config.yaml
vocab_size: 593
activation: "squared_relu"
norm_place: "pre"
norm_eps: 1e-05
attn_scale: 0.125
bias: "all"
tie_embeddings: true
init: "normal"
init_std_up: 0.0234
init_std_down: 0.0036
decay_fraction: 1.0
seq_len: 512
dataset: "wikipedia_en"
Each number is 500 + 40 x the weight over its row's rms, rounded and kept within 0 to 999. Layers, rows and columns count from 0. Numbers have three digits each. The size before them is the row's rms in percent of the matrix's.

# up: layer 17 MLP up, 1024x256, rms 0.189, rows 606-705, columns 128-191
# down: layer 17 MLP down (transposed), 1024x256, rms 0.096, rows 606-705, columns 128-191
up606 099:461496466488482466413564595528508465425495495487518489500558505524476541476555481483546503490456470587517461444516545494509483510531458509485469501457500487507527485518547518492535492638522488
down606 100:544533514541573515546514528517506508462499527472467489593505492561543461445510507446489508543544562549523510535483480527484482476462494546520488453528465488497528494538496520509492575449452480
up607 095:538495484491513494494495440502486516527495477485515524491540531460420470529506552493505455474530547497541466548550555480583441472445453504614443442505445563443542485518539503476536523468484540
down607 088:516520620548509548545529532490543521552532497472476457449535499480454546488460505503456503474469506434511490415469455500543524498472579513468544468515549578507439586529448528546474497558511528
up608 093:530491444467559439467479546485462481468547481501498523558472527452430542494502539508523463493496566535511578486512466601497484572509474439499516473529549500485477438484468434535528507479472534
down608 099:444458455440490494552524554448490528565520462561506488568477481485492457508446434462451596476514443520504528585483514528496491458527558476491496539483569486524529451526515474498526469480489534
up609 107:489511549575492466495446522502563445517507505561497476455539474479540456463462474480518452481510505554483521582514519481485491521560508464496461577485567468506435432498417531364558500522545532
down609 103:484489444507572510529500570521467489561504479472543437424439536526504470545470557528514522509584480513420446453491533483525485446517506538525506475524542544497477516455517507553468465416352502
up610 097:550554476519502514568491456532531466516552467515509481538506506481527528496544523494548492473585461493486536560488523491507472447545499485549525521453454538455467516492552474483540481464530557
down610 096:498523483485485542523512445501422521597448480492518495463458542480421515464493502458464500490502477535522469541433462514511485475509536547501556523504505509543523519536459550531559456532379560
up611 118:532486593561460547498467511451506434504545393489553529512429558512510496499549542522472487475503520435425451467478486537500460516547487536492517519597469455517450488567535516518451471529513490
down611 113:487509498539474460485518507465546551429566547498517487527391514452535433536497523495463471496501469403516495501525502426531480526537532507476468479579494520602475537591466529531458480491401472
up612 095:490497552431438605438532500498519473549557526492499515522430445559542485509502417522505474522479448598506543531489487526538522529499513525515538543420492530508485486540494564528418563508451512
down612 096:521532537472486475582428525423476468469494534472533427567542540478568470519523541486512499482483518465489490445486464421479557509525439497498516514490554595438525540412423459484502527573505494
up613 102:521503462526473481495453506450554435454513485561489475495532579413545513490560543525469460507447433490526518513531421550465494481478523494478526576490444489516477465453456532510442487461515492
down613 101:514478439489389445473517548553406542492497408495486487538536519460507468453472535518523548533569566490443560478497502470484526525474486560457523453497494561500558528545461547562501559459521531
up614 094:498472495453414472479525540550509431492532490570510458492503493476471484485487466540568477481553517495556556443481549492564447479569433575496513472483522516474509413571501466408516532575523490
down614 102:501489487453519454534440481501442559466463522502455494481532509546498492533519467519485501560484444489538475496493526465470496572502525463497439536530415459579527515563512426502528475593459508
up615 103:531546539486435467471578522465486512444499504475558364514499529446540567465566473521507447564508477496519411505467459506479497519582480546462437543503503473492492475508431411469466480441456474
down615 099:503487447455519459422481502486521551485448475469530520473553440498459519538553481533505491503453506509485430601533509479506531506462485514418530471542449467475488553524497516503506440470598559
up616 096:502535511499467526471437460483480509541564509472559521588461450521519461585504471468513522415503464488530510469458550458584436546548499530467448477459534535543525519432501408476484537417480516
down616 101:517458495485538475442413511477567459473449492546575485504565473420476534496516544456478453528533472461471479496532468519455430486448548489487480470540494446546489521538436528490523522623477518
up617 105:511517507487555505491494482502494499460563514470533521492461538508538502531482540518458505493549503559461524452481461507476539476518474570466487561461515537513412519519473537472465473464498508
down617 103:465530443485561493508525508539544529481460526506524467538549463569555573507496450535534628549466544485464451503422495515500530487479525525520471448472484499518541490516528504598433574522472489
up618 103:485527516492476519526554529458474493534463507514482526569481526551542462527484482489464567493439540538489553580503522575540511508464494509523495439454571430457488415571521491496538398495481399
down618 101:558440551495527460561486434481457444479501496408510476486510506491456462537480465492536498435525494485622483536463433528511464519502558559482455461496464472536507592510545444531522481497445532
up619 094:513529519439539520491463492485503584451496544496495480518477447473559475560564506488508442512469523440498570471464523485539469532520528451471498449482460447543496478485524494491506477554491483
down619 097:555533457480452473435463475532456553452561492548468497498504517487481500494479480482501500473471438514433469448510494497540484603495460545509429501495493512494511484498530471505492520480509532
up620 100:491466439484408506510521571480515533511557561481444523512546455481498524542513468480599509563531543531458494443479493482521430541499473508565500466504489510498479514541509504532498438557497483
down620 098:551530381511526413532500472564588568494583531542489567539537448488477474503539511509498480461425554470557525545493568495516469533479504507525485465541527529446515481520524544457469456515539576
up621 106:540460430432508554499543473498490421458516483532543563496559547468533482476565473547506541502574480579537527497515480501548477487510527586477476473456576469445439472593481499499471473516549594
down621 104:507496449450468506510481592522547538437527462535495517476493486549481479589473461579449477498448527479454502459548490504524487508532469463554540450507465513510466451466516496562495487496516560
up622 096:485506520537539562559496526498508500474541520520527481482470408482569510544481421490498489536508429536438396507497435518497535512565520532580500488407550488490518494475453532411504504542528469
down622 101:502541528503501498506570528512498516508508523490518498474547501528402473490565506480483482467485458472466519458538430465426446489566467458487485514426418533394607542506535480507446532491516438
up623 106:551524576541454507529481501470548528557479493536480409482477453537522511453545505507543551494579481482520462526528530506499492491565535393535434526473445499506511519511438488546552499563522522
down623 100:517481483495494446530606470492412496575494495494510497516482550492458511524507488490547443505506500555458560498576464539459503468437534523574509525439461535489533536474501503513473494491538467
up624 101:477591519534479556494476444499537481433547509524520430501521516545555461576476492501542518528526553511473524502485475592497451471572536474449558547481575545525499535468452555532517512519556616
down624 102:492550485494582452548500492443497553523508429482508522499485546572580501532557573482488498500558489495478505515510505454543471423425477444493493566484464538535470510497550478523464501521513463
up625 084:433527495444562494538437535439511561496497511474511475476510505499541510440543453450472482552462488530522464448528507473459438520544540488468511522531499537445564380495497501492480518492532460
down625 093:532457486534499560478506501496433495480552384507456499550532524547417525469480509493505460556485562547500447509560421521478496524497540511487484472567511525474520531488498520495550504483482542
up626 105:560522512520529456493535438477466552532510466524521527521518505495521516552569506453498490465470500481497498568392576510476480453534581484546462479516504473527514487521482467439431456620523475
down626 101:428496507481433428449538559549453521523450493497559445506446445459524502545474523471474544481549454487557469428508567502558576539471559479519446478453575528563426409551516511479506484507396500
up627 106:421517519443549486550488458485580548558469482488489535506516485520510532514436543499478545463497530444460504499513415490415485525502480502446508547386469477422450522548490509515473506511567490
down627 108:521467497441516477465547443442558585456539491499455532559513565560514485525433516419482412431480470565528506544492452506456484516602428538540465500488509500465518471475562505561542583498478516
up628 112:510522657465511444534526568496557433503504438504487501458422446471509478457566553546502478543466464538488557462490466547507443473525517515543436532524442508484542459531502471549471527541479573
down628 107:477543489474463531537484514472449458523516514436512494584455521445454504583536433503484510546453479539467475487482481551473423544459596446510503492483492486494498459476435484516525556481511485
up629 101:546498534477489559439511517549461533572492524430538437443485519492545444502416495513546483536470479487476452499517393465512478493522550487494506524572437507514560561572527427458485448561473513
down629 103:510519426448485538525514462528469537477438510480519453457475465441491583473480493571536493513459543498523514474569511517514444472463554461475507519449524540517475515496488475535540520547568511
up630 107:519490555469514445473509516475515478476525589526563441438457487461545498586515458428485494488507523472425448549429477504484511483497474513524555529565503490459540484539534548497502420438479479
down630 105:457496496462414569517509528501543519506560492575571497503453470453527434520448567461527517493515501492473470452427524567479547519486485487538465421515526541482497447438520557559513491523485511
up631 100:595431501530460529531577494490508399502418529477485522503438542460470584466472543491448577524453453498504474451437479565532533520485475446498543468586513484522501526497508529505557459583534475
down631 101:453507459536503542537536542450528467488486500558530482517500484496464517543503492434437522547443531472530435463441477471535452492493489435502535553454515521482500545534481471485479490572512462
up632 101:498451496543478529547469535505452550524512474566492490482398509516560505517409480510529542424502461487531430537493503463455455555474533524561521473525521435492544483493506555483516456496466463
down632 101:543445505455509525518508491427479463485461465502551566510518480492546528536534520585486409572519533440524564512467487519481507516479468456519480529559482461487501367525500526497471433401483497
up633 098:536434542430422463455485498559551487540451472495504500507489458554450455495515488540496523482474458504485536511425561477493553481503479507487464515562471462507429487480458480425542551523516516
down633 102:491475511531457476496533470517486530471576481499443426544449523496527482527514523511480455452495465489484536454578505481573511582489464515557551486468406534482502481508517457514478466525484494
up634 094:543497515491501527464459487452566449468533594526453421556484542530443479500499490568525468442497450496481503549468638480513525512478496534473506492489457516496462461573593444548484539455495440
down634 099:445512433500438571462540595512495471460468565494490460561452512493444487491522472514478448479500546509436551523505481543523486583462531500504477550525532499537522478507551471502518560489540524
up635 100:520582593476540489494474467475414410512481494507522489522568449517566481509456502444526459434535473574588497490452515503474472503487494479540507450494471513511488404531509548446529548472497482
down635 095:500458513444471556519482601488501496494486492498416510490502505564501495483497485431529492462506518536469545463544539480515492486465407488466424512464521556514486421439584496468585486511530427
up636 102:450473482506556471512430559469479501503417549467468494521448577465491542510517519449582583498494494553469429557529529452488472514521431524434551551505479463509506552546477516486520583539544461
down636 098:454507485487476408491504485464476484512562536522519602485526445489454584557524503484474497579452455504508478533516525505473457507448451506460540521492482479501524526471569499520508521503510461
up637 101:496530493464469427482496492487493519493494475431473535527435490531488445466550488614541491604506487528476547434444566506506482406460543526424498414490498582480518491536484475483436375469473463
down637 099:502506537551540504573498597462464536501496489592540511508474498479597530503504454545480569471466558483398545465488519505518478473563476470480452472484560466500413433539437522510489432501479513
up638 100:499514477530468470474551546453521521438495517464438492454450523448522513496466498457545515450518463504416472470503545490546440496550524523541492546517462490514469470492573477503536547520505543
down638 103:525585466522468463461544445502474539533472539532490502476513521537525553510535433496532557504497485446526479397433478585510451580506522510445478516579540498534516490484454493515463499494438495
up639 104:468464478513453470460498485506531599471519515497520446450481507432473475466494515506541558483550514488562592495469520568537513547571484522499521503507446540497457363563531488529484531486471468
down639 101:542477518522522506534462446425515501496492533509444535552517520466496523525492485497420530453483498584463489534431457535514525511468494529418509533451489521518454504562528470486432477459575434
up640 107:547467427515509539504485566504450480483556569503434464508442475421596478468550517577499495485489454521458478520531484516516501504517535489483484380451526535476429464504534514514612469401457521
down640 105:533478463501467555496518481538458498523540487506487420500563504525452501483443475471547463566491504535414539504528549458487443533528520503476520461481498576519554543523477478455513437437468538
up641 101:508449544510483507509493521541551470481514506516508532452489495495542513468501463550531564481517413485388573532487500476550483423559498504544453537549562503498478497499536486547499474438494497
down641 100:498499476571524456575443476506476506489454497530575454518513436560521504512525476584513564534511483505450544505579556435525578473459545507477428504441525458513551514457553540491479521487569583
up642 093:485491524472475544536496504429543462536528505581517479452469483509464457576550526461505596485536519509515508457561471511552480424576532594500581492494429524488515399550413543440548519479458535
down642 100:496435521523498475507527486555510509485430451529498504532509520463514494508504438499466490459468455555489450473449507458414481476534446504510485516452584408443497453531464465565487612493481454
up643 100:546508480490454470557515574500528555561535481510502553523565495463537468512558480548513519457507538456474435476460475470477484481445489506518488499470544493487517498496528543505446424497501513
down643 104:488518455519503543490510485510470519517449530481445597530477530520480474562517525463523510541460477481482443508461518517533532477574475545460490562628522527537485502530459490503533534495541495
up644 097:508447487509542500490477470492472523480467532501436416449516508546554567545515514488517460526520540542447462546506504497455464441462466510459467552454531421508504480491568528479555541526572510
down644 101:487532562501499533575486482520446468537494528463548492566507458445470496476435484548452478556449523508472480510629507506465489490489470470537480475455467480494473542547501497619578482539476505
up645 098:505437533484526531520457479563399451484607444548538541467488477531424465440513493500544574527515494507599496459503419487457533553470512511521507475517534512443447484463545514491484477459548472
down645 102:441576483490504468570493507515491468572446429534482601528490482542501450482488498474487469475526516510457445415482453485542483502487462431476568614507423524409523484600525508504522462466441429
up646 088:489515437471478508432450475524520488453534463528517521512459440482518535420454492455507591502551451502506529581517432564475540500457557521513492474434510519554513449500520502509386546478517518
down646 095:498540510476512573493505518507510433477457452479496472452553548530473538563559519505542470467439503546516483505457554477519444524476530447419543543508570521523473508520476559516531482482514473
up647 099:455552557507490511500496475475549474479459504484521483463499511586464534488505602494572468433522460492507487557527519514472511518552534443479505437447509498479518508509597450541535527476507446
down647 102:512512520573469563504536560489450533511499541545494533505458472438468485478505515509498531526435510515495560538452502449552474484484477566549477513555473493596534560477534479526560535488515513
up648 107:475553484487498500517440474541556434513527410461494492534483555540516435430540489507426522470547507495533559488550524487495529526560482482539541528476514484445469489483589505510515413475507521
down648 104:526504573451478556502513529529475509505411534491419491459455552477488478509473511462495548465511479528555451520463464487483512502488508441490522577503501477488529386476509505466517546508532459
up649 112:493548545502479452506499515526486498505518442639486473485485523478430490503474525504457504442535526482521530501444523455503544561573416541489499528527536524446504509508491474480525520467500562
down649 103:520494442456498512634491487550501450524458533514462522539543472532515538505494538460478435487459472517554525516492545495493525492530492472513476490509498492449468523491516456521500455519533486
up650 106:532539561488431460470427522496472506518554529543508485546501498549540434550476525486565479505517509511495560537503525539560482442561486535497475560430499522429497527438509438507530509479448486
down650 102:510599465549504472444533541506502461483461535541487474459489455541524564539511493531438529517470536431489469520480521522430481565439502467514460543531520509572513427527558546496519468515511481
up651 092:510448520508435533540506511488506532436487435492444559543517455455524404468529509499470511500472519515459482492453517499571469425519511504563494493456490534496496560502491491506449404472389493
down651 100:638504560444461472597479505560390556539460521498503426488461546487522506479514526501487486542526499514540451420501541485609563495448502514541539446455438451504469447483458458583512509485551446
up652 103:480560482525536478488511522466440472503529543451424550410498447568515533483503516467450481511534475566498589524471506524440492505499527515520507522490461489424525485505583514455469516491512499
down652 101:512473473444535530547487549525446388473417522490499527539504485565488544453453493489497504437430548472498488554456519510555513448490509523411503584493430475525451457555494491479469496447570462
up653 099:583462476453505483471486398487428461515507525500473471449428432496458476589456545480526561508511483539404586542460499434480538471477506548500491460436485481520561489510444461530569469538533594
down653 102:562465486515442517476547579444483532587543454575555518427445433533472476499454558474517502513528455473496420437494479495501477490463457454482490496524510513477461492471445508488476567489566492
up654 100:532497544514492510460585559505507426478546441534444553506518458489492527489481502508450478527567468466525547539494502523463531441510451516467517484515408467526466609487599517543503499515446555
down654 098:486508519439466467466398551559473500505504496491474464484526541502478512540475543571540575463486570497550469437479540474452530427432479486484466559506504556495498536520486496521503552496490452
up655 106:485442450493474492557520566502538530440421456562542512393473489456562560457465448391537550515458459534460512492465530541421527527461557599419508449497447474455501527554441532473519513511495516
down655 098:539554490464534503511456526532493474478547512499528587536451447556486411500511530502474449487498465526528522510545486533486501579487524433514509490484495508433484539436479506593496481467488580
up656 103:507497558491551555496571466486453410487519485489460528475515539460614505390556490541464490501490456455555515497387557412574475498516468454520512411479505540500459487549520479600502445476437554
down656 101:589583511496557541525464586553462495505555486517559553527518479566428467467546470405492426439496504485489472494494487481472509507456451520531586491486512503470535500481472513497537467433434501
up657 079:475564454477479487446516428428475530495538491498506588425511548459474519472574457462484521502467485484437514518514528532449515558508461461524483486562519519516519503456455584497595509489510478
down657 092:454496478544424524524564527524451507475510492488495512465521479589441503486541501498576377514503584417488472483520514498533486491402466473468479506440513445546480518537524571516499498530496523
up658 099:496441527491480486481504578386493494499516462535434554471532502572453504471496432524495450502484510471505504491448559511488558494497393507505528492594517498413491496541562504583523461461603537
down658 101:520473516497464522486521514490583423438504552451497499549462431481535501492510513491503408504460415506470479535436545468457532505545525513518485486443496466508572450477492435513542527517479499
up659 102:538536552476526447541545554538433437490464443540524527489485516554518510501501461481421511508503473425496493496558462496527502529503535514557480499526487466467468547464551571507500544478461504
down659 098:494504519537540547531490473487491442519480515500544500522547497465550480452476552485522574476488396566539509499476488431571582549483474440510543540444449455484465571557440506465503504508537517
up660 100:455522404471549474479485481520489477478423515518498472582493559534494535556562416520413447450586523529559425468501547468445452484464450541499474493521567484485512558496538495492512555472470463
down660 097:444527532423475473467536441508547511530486590511466494543508576607502506485470453533471478490502480569491519515570513535500486571507512490465532472396462530497460473503491420505508437502515432
up661 104:509469483557456497529480459489498524445502489553484481530520496520559499590550430416464483451481541524472535512503496459455509473538463541468469554490456440398487473476503554484428444550406454
down661 097:449501487481532460532491394512515486510522448502504435478442536469467505549462452506535505568485518465508489490537527487509512508554556533509467463502477467460524486527471541495480532524485510
up662 105:558474469508519547504543497520525449554512516438493522524474475481465557487376532464527539437512529489437443560487580497485492491560460469489460476456422425520489447504468471460562432516554494
down662 100:479440447499500504547537500477447467474587474565549447498499485453515536504461468474453476472507487492452465417528498458449467465489515519438426532567513453557423529559502437444571455516531548
up663 100:497493515489511550502479480427569486522521466522520499459526549448544472445508501498479502524563459533520507501398504440556511486452489542589473461439533567481546497445537495493415493515562491
down663 104:437619544496415585535492483453485451449485504523513483555503540490498526477525493548534586542507490551493452482458506539473451557533541493553450525511486495559483411496555469432444559477461475
up664 100:484491543516433514502399484437458471541561517541484451491513542546525442477430447435513508501534552435546446516454470505516528528517482504513464519516457513492450548516474563456504464550479472
down664 101:552436481521518469461490495392487475465515593566448496497538436445507484499497492460489450450459516480549582496515532508481485476569526494588544403463526477523504472548514490505441491539475476
up665 097:426503512465509453516495485434452497482531481520518552531479478434526459574448545523511522551457520543524489475451479498467491572497475507478513492582462440545570543551536500442499421466444447
down665 098:500557474456463504551512497472526510533491555529452513514463506485417511427492455510537487471477482457478456442468468578582496513467462516497484538463460561497459503554515491536500468542464487
up666 107:475485490540431543522482524492522492533492495498457434521540458546505468493563475519498461535571522482490471535489476479478523506525540445496447490557470520528474466508462465567443481519486503
down666 102:431430478499511421502529481519516525557443435537549530517474498526528582471520441444547479538508467514523530527497520481455499497477493539521496493465512465390504529563494532556550521551536469
up667 096:468550541430521453506439495517482504595522486519444499504457516549511456550470429505513496473459570461546514526441534522439488496490515433522507504536495521488516569494579450476522540550490517
down667 095:497487417494487520463556486449461534489530523511523511473477540360488496444474475522536510469525494549470535522506499480535452471539563508487454475447478542544524507426437500527482469485580512
up668 087:403536471535529478484501447472517509489520558514435509516441458534486496521447495505586523476466492562463446445497552555525500474495494476521422516421463432503574506534585499541532510574551542
down668 094:531480443500504587482424485529447515476542565473590497528497498506465609491431510448475473486542551517506504453498429502503484378508509518471504543483530586472486491491556463508517469554462471
up669 096:461459546451506536538557524443451510479544500480511550522460538570421546507563528507507442479494392588517441534483485532430458529473499512493465459549477473541535517471464543522390579504517471
down669 100:509400548523528513463492559500501521531477469469451457512480473413544505537494500468462518481516528466548522530483529470519496412594582554463475463551532488524519519508524467485417522457441592
up670 100:492503442471570526494494531504529470475502558502471522467509551472522516484479482477514501550573510520491496586539431483437504466492564370488518570552498497439509524463469552515434539483539488
down670 104:450548431397449513442461540530575442582487474464538471441497541427492487444549512438411504512530491516457469533599451488512459468456506471495489547466513616530480526566471488528522495568512507
up671 099:509531533520533363535587432498474484476535533418504609470485505500548511513473421488495500413508469514478497478478529443498520538466491456441480587430500562457543481500480547495489502490438523
down671 088:496491444523444434545550560541446481509487556483563469463488533523445516469498452548506442569552501531481526461556447484482435547489512434508467500550495552493497461547502533492509513511472556
up672 100:510479453488559511542502484484470484485496474471570511553533512582419452485469492518517526528478516486469500514460557504488520470505485497501459475489488498573515506502516500506480463480473512
down672 101:433495541501527532495501508503515544474477581529522473459507448521474477428545501450562472556500403538498504560565508509542509467465514515508533477573475422522484559468436518552458555552494482
up673 097:476485557535520361535427516461477547546536523462587459588530470495537490470478513468473470548523478523514476552480585463454455491498492480501497478557562549536486498481529528476438497532558542
down673 096:549387529500523488447454516541464516536510514497530508499527481431443526438513452509517470528586503554373503528529510484545475526530493557511491517547538524567460541525496513464462468507396495
up674 092:526506450497498503481438547418429479487521534567581510529536435442504458437456470506474443525543458422522497420534564461491450515516526473431486480500552476520450520427510478532487499539491550
down674 096:540419499574451485499472560480490540471501524447497532537469467466537469541520542537382532459477490520532486550568494475471541560534511487491502485515492479454544450585489457460445568552501502
up675 107:455507432531520537559501585457561532509507389498489474483482465483575541516449452494447512464520555532505451504480541508542477522571474468440500462493535531476524438541523526499482462468503589
down675 106:537542565503550493450492576530498516522445496480579469481533444505536509468482511474403582510519488509462512516586428415473458527508525489493464465537527560509540516489604490539443510588562458
up676 098:508553482525527453490532503558447509511529461512528440513516450510533496530461489484574545485552584585457530490548482484520519437525454562526521481559431525508485547516458515389503456543497455
down676 096:500490497515530513511475457462443485477465541580471470596508495549512538514493534531544506524500514517479511475524489552512467508480523450507453469468568468492485455479499521449388534506417567
up677 103:564503498496548436520450483460556550566497436520518482438523476481539530499457505417444478581556497530507484476441522471507494543437473499420516544406516527500537483488402471496424528499508538
down677 101:462510507431606505477541548451473472510555457477513524478572403518562459501455497441431482472464484478488465502506387463531510471551499506537488507440461574531520512496501531543509488481532484
up678 098:607533536484475551520535493446550456478548541505489454442538555505616447522460502522474556520517506580465513481482480582557498493416500561491551462485447492426488478514523560514511484495541559
down678 098:536476501463537463545446546502478469466414497525512459474421514504553492506523457491506471506548495475514521508435506430518542592532484446494557542443491498534519494533555447515555472470503492
up679 089:395479480540487498515464440537497486488536392513565546564514486517463585500553505538515405483525523527496504446479541516519514462478452495570485474511418474480481525579497561499523557502438516
down679 092:627543504510526495488530478549521496478564566531453511521550515498517440557456460491470532514486469507471490530479540448507494448524516496493532545422512490451433464526512520463516522505471494
up680 100:563529492498503551522490490520528524483513496496479482563506456490474493566512425452515542488523544505498464443586505551476480435563475474495536442429508508535568569520522560499499463497508480
down680 099:490553507477534521464557537523505529478521550488442494463488518473522508438569471484477472575475495551497532548488450547525498536464496479461472520439455474531509446518464456400547479543526467
up681 106:485495444450462452560500495522439487472535511536520381530481539420537504495494455488587474483545564529529486487487470544513485474546481424421502503450547481471427468517497545511512416550533588
down681 106:462435475526503549500461554507466474413529448390450494527459496519555542491494491460537526472547521556513531490518503516508493480580495502435489430427441521454569515459484463515447525534532420
up682 090:515440581488523509539469549539445515545500546463487435512485437531511441518475525445468542491537459574531433518539523539562431439499527526511469528451549496465548498486414550423547518505471447
down682 097:483496494542514560483503541576532496467507474488487461444526475449541481457466507494478503409534512465538502476488490463441551509471532530464438520440453459445512516571472466435496532570514500
up683 101:446549515511497488503490542497442500471441549442518569466516586494489503526466478492507408487503557505458584494523531518535493461529527475496458494520411483457483474538457470509533509569515481
down683 094:441516508509501512514470456458534530537505433484487532504448494463524484431543515528535498489528539494520469500468471510467555449414516461461460433549498465548492441525500501486514445518543460
up684 092:515477501457442520503464480530527536481469492488525468556431462461379523444523473512452507486551493456493485474496494441541512484444469523463481470467473536431510551401543475467466499456454544
down684 097:483515547484514474421533490537539495493562482459453511510509402519494510585533514573410468483517477469532468485570556439441489497514475487553572524473450498455466539539522429536533462524554510
up685 101:562462490496528449537447412476492525497503422463484496514554573575540512514496440485490538514435400525568567496467468587524470475440488477485496476509513480466505471510565572516499483519547461
down685 103:429469512490492527608519454562531500475512516459476510476475492511555503447469499472501495493497529508537451505556469450463491471516505480568494485482580558591528550502486457470536522515515542
up686 092:520593527516480495533460587480481482510552442476450477509443456458442487489511437491461607492474496474493503498482492514474460535489535475546508525529508519481527505573540497456494516484537555
down686 097:554490519463509464562506560543469533480486433549442495527512494533504468484466471527484518516554502542538454537617482466514519501468504447490480586488492496513557494438514498508521563496514496
up687 094:527525509500401516478502484522493507558546503567586524550551534576455500560498453440565454518492485559478480472488512534511466519496500463501537506534539491558452447486523529555500581425507463
down687 095:430487491499496521518457559494502523480442538549567515520500594514427434457454442520551520461537507542481527509490522439491536531544534457565460512456460534563518536543525482509497471482446554
up688 095:420489512508510523453533584466494447473553431443476511516482548530518510465426461447450511483491518462537488542485515485501490591564493559442556577541505523512485468508487537388484495486528578
down688 101:498427531443457551460525444475555498498508488495541532534539554527503519559578501546501461464502498572516560505511420499536513526453433539535591501501406480507518428487508482517480486505499441
up689 093:529454530477456520472449556564546542475491485482547485555500515535490519571503557476541549456514473490500478501427544510473495507423451474468542527489461518494471496474485536527528494477449590
down689 099:501558508541512472448487432540526519475469509446456473544510519519474553505411556504566437488544529537445602598471512540578476479481448468513486462523494467457490500512515529478488493469517516
up690 097:489515510536459510497454504519527464482522484490492540453538476558437418508500525512484468489465407532533562414545561504490597445588476561507455513479455438491488579509542467520447483490547515
down690 096:470529486462495557533547552511501608482450541416465595525495427556510461463451524522594532497540485499451507508482490489466422468456525481479521484525460511417515499545541444484490547576496563
up691 094:419516461467477493455510480516489504506523508530476508594499497515447490536405500538425469466503471589576498526513421486495472563454506485576497539524557475471517531482516500554464483541572539
down691 095:518497483397511469463473500507489482515567575439529550458481503549516551490459484519498427561475479523542492499476521540520535586505486508430534513524528493495529469518569495468538538487559575
up692 082:529479544522593459504524454525488540493534533489543471515518495455443551491523504483455524508460494479486458534507545507477434522506557532471543505532522493583575500443499516525473506569496505
down692 082:501492569465502531566503585521487427520505469527450494448509520475463472446477476517490434477492538471570452506453438533502541478488506492477483490499493472400518466473518550528509498545502534
up693 104:489521553543445455528388468509533465538517456500547484488518516523500582554532403459481548527510457495554478427426488524507508509510511482507462519503445578508433429461575496457410485427455530
down693 102:508574449419481444545585464551495515544509520530535571512502580490443440542474527429433450433541518469545523541482467506485446541485458512494397513497587495495487564499532563444507478497510444
up694 099:451543478461542501504571473409530518553492479400581481520476451506493491492503555500482481522495488480512482539421507496525482480487387542545538479518512446505506528562486501583467528485497487
down694 093:513529495472454477489492497523486491618538549539546559485486462483487511499562498496534486511487505536419466531483547440574488484495480481465554521513522530491566471542532500528516487505498513
up695 102:506550544523590488496544486469443488480482509426534527462522364529525523478450500420450526507463571499451509445477539522554456575532517495459520516550509507503531447470445482531516493514503485
down695 099:475526555473479515577490536547547512531494470460506527453498515533537422593483456464499475502462547513550490510525466539406504490523540484454426526438541501509512540510544506451459527490526528
up696 108:520529447500469451498592514497488490495531451508434497518439563475543459601494457500545512550427495504514500478507489474507494509511508487465429441495521554523519509521478473505494563496523457
down696 105:503549532482554484553529512506473497466520542542561484445490489436498533575448511579494492480487517545487452501494506466557450423487575456493532484500447533475498584524546475494555483492509534
up697 103:623498542548522547543494543478448481454543431514484538493531556452478393434492535513470586450534540505505574552521458592497455521504542460529584471485520523535448495443492469478471497514518482
down697 103:537499460449487405492445537558571425524463524550440542564491469587526462480514498494492487475523486445451546543516476489528493528528523449460553463510538509480463537534401485496446532498443496
up698 099:509543566483555475511459570503494466461461504503546494504451436407477518474473467535521467449519497467532542474497556452497490550434519473539465511522421550485501462579474517545421529526485485
down698 100:503507433515501515436578442533517448405550449539489470466494518460515570508543539523470508472548500439608551530497544523467509486422494509528498519433502520466502498535499542460580507493467555
up699 088:476499506510577515530544457482503530539505521550498487518453479485540534508482467509449531528534495547511479464541451514457438495525501519531563485428515452485501460529557472511536531488509579
down699 094:469528466463478543428512499455527552435520480469536495569465424474494517512471528489456441557580505515487544452449529480483533465542465478488438499530509442531558464530540526530592454491497472
up700 096:547562495498573540446523483569525479538558522471500515511475548531487489490520418456432443531458410512555508484485466468540496516488549515522463474461523522526603540500491469516462413552526509
down700 102:529525534496438444472450537503510504538547485456482536513489471495489534438508520517574557450567488473571481466502505526542483487446443547442541486514459495516512481564485512525509546519585479
up701 102:566550493488482531479538443423497439519487415513472503508445511463522535501572548451469516448505487518528463485466515501493481498498566535460512506505449500427496466484487508517499527531512451
down701 099:470513521491506523536492450536467511552511547457510564488526563439578568544468500468504511478461476593493495475517489533529476445541487567513510551481480427534493491500532564534497513556537549
up702 096:466530496500483477494505529531514451443558484496500523495528472507522446479484531488587534442437518598423475485519552531554450507569382519509476515563526460517512494554512471397455534465534556
down702 095:510565550419593459488518448468558492515459499544529440494546519581544453467501532531517475519543549517510563521482495576501521482479492482497518466557542462559524582541466475474476507489519467
up703 110:494534525524542468497560494453529514448534466463473521526492536506512471483465472510494458527477491460513529490547520487500477500407502472494460539507438535491453442463538520521449478450538493
down703 106:520492433530582570548489434525485483567434502536536459481533538538543524420461492505459493496459483568549577529484425457455498446521520516528429483527488480538510537491507441443526484552448496
up704 101:530562457519476522482439465466547489491542485467538512463490541478492482506563456443507504478474469520502457486482519429527484509471510564483531506507461548574538480592539438512486496479458518
down704 101:523539524479456429516438462498484498501472516443449537501604409487489498534497506515564526561538564498509502477465529543419501483535544545482521535473528490485484477488431483521447496556505568
up705 101:517558539459486473503513491497482532510559542494453504467548503501471507524407459530523523475511536498479431447482562424538554462521477551556471518527493534520529477466522508445442491441510462
down705 101:531628448419557523491573528546487541531479522487502464551489487436496467506503445506526572504486518507497498466472476496430478533484445569512460488446530474480515517537543547452535469493538552